Part of a small language model's weights.
Size: 15 layers, 2 heads of 64, MLP 256 tanh GELU, vocabulary 4311.
Architecture: LayerNorm before each block, learned positions, tied embeddings.
Training: a variant of SOAP for these matrices, 85M tokens, 2595 steps.
Each number is 500 + 40 x the weight over its row's rms, rounded and kept within 0 to 999. Layers, rows and columns count from 0. Numbers have three digits each. The size before them is the row's rms in percent of the matrix's.

# layer 12 attention value, 128x128, rms 0.0908, rows 0-127, columns 32-63
078:500499513540543507511456540525531466494461517558497556504484547484536491463442493499496533515513
079:496485520526487457462521497452531494560519498520548542464562461448423537496513521485509521474524
078:526525464458520496525553492465549431531463432480490472521415532400555499433485457534494551520502
086:504485554512587549509516458476489576487466513479508503559481488573467518502477552447475497442497
077:529543495472477510423564500506478587433536469495493532487484452480518516546469449538440521437506
080:552469500533480569542463423501504530484513494475490479479585483489519505431555535473488542469533
087:435518471441452468492489521541548540514482516474534425556553461487498468458479438521545498440530
086:496497525518532584518483444526610571550508564415482583505444478556547531509519481561470485481478
081:540561511543520511458558504430502543436523552520491552605472501513509496458508471455559489480508
082:482462505465550489504470573482475509506525529496511550470481556498479454490548538554542509560437
086:500494465432502509531488494535479532518499500539555474519471473482491544519458488529451526479541
080:505554454472487458477536477474477487569472408468504493508595485560467542519518466442494430496476
079:492544550484521503547592460533488528465482488538515490447492452525587456504565491517445450544480
089:490507467479468459454464552492547473605487496471517452513486411572519496538437495539480455458495
093:449511489520426553489547477518453597456465465520477499454479540462502529541501452499513555397517
084:468460505432503516456525492482484494478497535450521539510462500506522518493508506531483487546530
080:520525475473478541545572515500522462501481505499514489477526506472446440478524468542450563494533
078:526544498505507472462504534474483470470507516533482445465493559492545448477470575520469550468484
079:540487573539525563501481479462511451460486562498542523488507535508555488482409462548458466488545
080:502552482527529485579523486465527504543527513575523459482511441489579510483487529437510496560479
085:412523535514499483500427516494437498487473465430410594523450525473494387502439494475531550481483
084:506418548518483518530530499439509543410538452546466519485458455472482440447454472498576476557451
093:474544500528484537434515426502476429507532488518548460501484472536490494525481471537459473460510
082:510532487484524488487534500496493490487510532522504540502518511482461526523519468480460538464524
083:463417601542508486552445509464467417416525528467519481494437458548498563459485428515507498531496
078:499422517509485546589476489403480530534514589478511490501505450422470471503529511576442477564527
082:457505506512537494436451483502449516599503450562514444533481525536443527488475435538457479544493
082:555488502470511561475551533554447522535545533482521491502448466531469509494485494534553517489483
082:510496451450462528524507611498583488474515472461473525461516545454464471538600558496483538524498
078:476541516509528554518557524563478471506473529481525460464474528524513478402445532469467568526425
079:441525497543500564513469513549528543555490464579448524550516499478604522512416550508520421496541
082:495437471541482552475496508468494458447517541457557508480504499527496445527469541535508471542536
093:476484518426509505530532503536489476536494549464553483525519549547492484457532494482519485480476
079:555474482528565527502485490559550518467561508524492556419590500440555489514501537427500440438493
083:508435536531478470521553540446436507519511451519528566480510514566543501453451482502477453562528
080:476460469494494480479471476540445524520491497504563486586489498476471475489549568496490443409517
084:478562457472560511482499502460447553522477531573535512472561488493548554534467480466438455435524
090:539617522507505478514494483584583546475483474535567442520540480481470516519473513486478506499506
082:525514467494479436513408490510493522550422542560518526501505531519462500479521455521486510454510
081:445458516535511483494534501537496455523552499447513511488457446498525399488488496496509490477472
084:522505495521519501475511475499437466503486516497475491470530473470573559483398472437462483505566
073:544449423500462503512476430514497395485489499504549542485601479462444522519526468519524510477478
083:494465430518471556475493577489488543488579488443468436529573527465563461502456530498514522498540
083:529499562521531520508519499486440491459469429525572528542545509476560458616527478428465461504527
082:468479497576455511496507499515515498560524463497623496436504496451480435543488532536435478503474
080:505486509519421547501505528496576553407542499487482545523455517483499514505475463535470495495573
091:499472495429560475524519490481506538491463490539497481558548498440388591523432478527460468523533
085:577448470474479517390487506511500526570498511485506520500474484511499525539493418526521543527490
088:483493534556461592599472498449428464491446453479475479458523526526536507511500470525448509475566
071:500488435438498526463452532519473432448520484447486495488498504491471500491437553396496488450518
078:494574512540488477461459491435565495440527530467509553442508552506507526464493459500596438539497
086:493511537416518541504496497440495475513483542506494480508488469445470476428541443520463474398541
076:522443587529496519474519561499490490517562505449467503534485460546507513439488465407460444534540
078:491511486508538488583515537475501443401485519477492470478477454533518511503478566504422507527500
078:499546491484501498453489401554468479531522496455481515474569492522488539553534477455515488545513
086:547507517537513473565561523503554457472470474552538558590501595444566497548479465596515558551511
089:468509484590567521436580557492481478486483527531528489470467527542571499449553482505453480417477
079:439532513499498505518475447568490441550400552541523464564521505522494464443493513420513471446468
083:451496500529536495472489529439525500482540480547560475560469548511494439410410493537509430464457
077:452457540477600573544474492462492519490476487552428573561467390501455482436482466493481444546503
085:436490570504505498467527534497533523502495527484467544491525507510553481455481468423502514517512
084:431538456628539441483495469489517515535507503517532541506552492460415539551482460501448509448463
087:515459579533456479540476557455535525525470527525480450535481480518555529476503449483533550501571
091:567468450480464411506547536521548552435430612493476496482481521449564462514533506496412511473467
117:462486504497540517516532535493505469486558466486483626547468496480472507483433546451471506529552
119:524469541511473441449486491451578492557519508523517521579542455604437536522515490561479496467516
116:468525530471495503494505539457543523475473482449547456459463480496519456482504478566514500460451
121:485415502417526532487481529441505507526518412462479509544557518470513565576460500477525436446461
119:508494415503500469506560529524464509520451477493489548486511502551507428495539459441482533623523
122:534517491540490550424449531403464511483467506511441453480432443493496460401526433522497484483542
110:493527478546456496462521558545481549571523567502456502497469477462449496468447517482498521485472
107:519533469473484505490525429467529532591518549489472537408529497496486460521520490596549498471552
122:527461545539508534456438453504462499500567536497474436420451545594485515538450487512533524528481
106:482596444541477472371589469469514461514467571471426501488459514479535474501493464469441483553449
115:496477440479466505536450429489492531543506520494558478512537457451545575449581516551498511566496
109:538482574440511444434519537510522518543516469500460474498453480468542580520508433506573551477507
113:447573416497491466539583531524480517444495553486493575483443491481515510472531490525428544493514
107:486570489560475477509544496510463528465498461466449470608566458515486502464504458486532478458495
109:532501480522514495469487500501466526551489503496545470479550457548428567525471532470493431482394
123:495461504524554536531477504461558526509559565502527530498523519503525541415522481525494480516449
127:517524506545501481562571495547522555492513506471529506481522496547549469446493540490523531491467
122:501560577545568539511549538548532501471504491495465460436551453491478490488468442495483479455527
123:559532488442500500525575449456474462498557499501520505493490530548476523426561484521528418465452
123:506497538507533450519467524484391510518405478461507481590548526470532481418454566454526533458493
118:548547529464532507519422546519460529509537506485486502416523523573534468482513429574495552488513
109:525476559460566513462566456520457491582511451554438453459407528489449443437502467506508538499494
110:541472508553413518478508601473474540456493581456505536472502551527470446488503512464457465495494
109:521468513483484568521536476489537515446488504492422471427541464564470414504539493419470453460476
110:444550511575476505450554526445467507521492457466558520455510541540469482529523483557493472515456
117:541464468513503489623499538512470517462468511498509455441543568555546484529427477590469490491518
111:507477465474444470499463492546472473503427528532478562483441511547538481584487440522458543455523
124:488445530506452548463534517511514495584529493492548421513448440478449556512573526469478370560477
117:483462465511604501449484525477462455472503510546506423566500543452553521473436510483476508461538
116:545536498507439538483507514476460481539525493537519539504514512502548522469435572530488539445469
111:503429512494532528485485565466501465450465489498554440565497495472494530560521456459482439456448
121:459513478459525431473547541524521497510460496506549517410513504536578592480526470404479481468488
120:490477454489457484575493498547464503440574478616521459555538549433523479540456546500513571486493
109:554433471513522504469495471473492459498536489517493438524521486511476527532487492524554387534606
111:430514533520498568515580454546456519498536512514599552488451536478526538518519462547439505512503
119:508588526535558488525496494568557520525560489513543516425506554506453529529567502526585541522481
099:521444543458523518501511538504461490466532526545428469445461451448515530529553446477525496505458
115:553509472516546523509459541487450556442508404490511552505538463472543457567533471465448517489430
109:542456507471479495549527482491536563519451552496508416396402506496518478503484477493499577542522
114:570478561482542514467516538432491516451438473520488444471492386527570522554459486627482486566508
113:410485487521522490516474564485452582511434498514479455474486505526417526520586498573493459486547
115:515430429490488452475447545533518518605502491511507545491513495535526482473495491507467545533473
119:500548448496570434545461461445515471504518506528487442488509519525508593404475471518480543513461
120:495497497519519522448535499494469402518531496580486497498489567554534552546487441542483494517451
119:456491494544555426464488437565501536463532569548408515504522556479514468486488573494458473581500
103:506511482501447499524455449449515518468451434572552529432518502493417580455478497520525438513494
115:445537484507462557546459519514498572452483494487501563468513553459425460468504528509542543529474
108:448472535477584465488440439449424527488442478549569534491527524524483533514579531438455456514459
107:543427451544380554565425511501471487563416545524476484438467539469445488504457512459472525478566
117:494548502476570468501579501536549519442450549523485549570490468545468467528527535532507510483555
114:467451526507503465530532524449558438553422498528435490490403464477500490443575570469581588551517
116:448466501541402513566558559500481505483510572494437549449552495563537558428470490482543483441511
118:466459509532527442495480553539539497503489520520443550482429435507548544522490445490457553469498
123:513505526508471371526470465557444501525502553578476494574503576448506468501463514509476543555561
123:550491485470421472511537492477526483467494510440518446504542543486514484521526563432474455547513
109:473454514572495508496547464560569493476523460448501545451494490555515514510546481472516479508494
111:504495551447465472485458536546546569541480417496508505532538529515475503475499478516485490477491
110:458463527498573492457443537484556535517450495521539516501473447491520501491480522456532498441488
109:568480493475519524489508412479485561507477474523531464513438481444467604515503493505573554482531
122:467439498525533553513548452570454492512475530563488468497513517490525497477539550541556500499473
112:575467423500581505560516495584495501387542488475526533511498504484539547492504550500490489524545
106:458482590473535491478432527494466497448479536503510524603533554525443526493532517495512548551441
113:463532501506512479565466455516566512560449492474498536477519446521456480513514443524546496464481
113:501505547509480469474511523512489490483435520457528480410560430464583517484481527471528551516458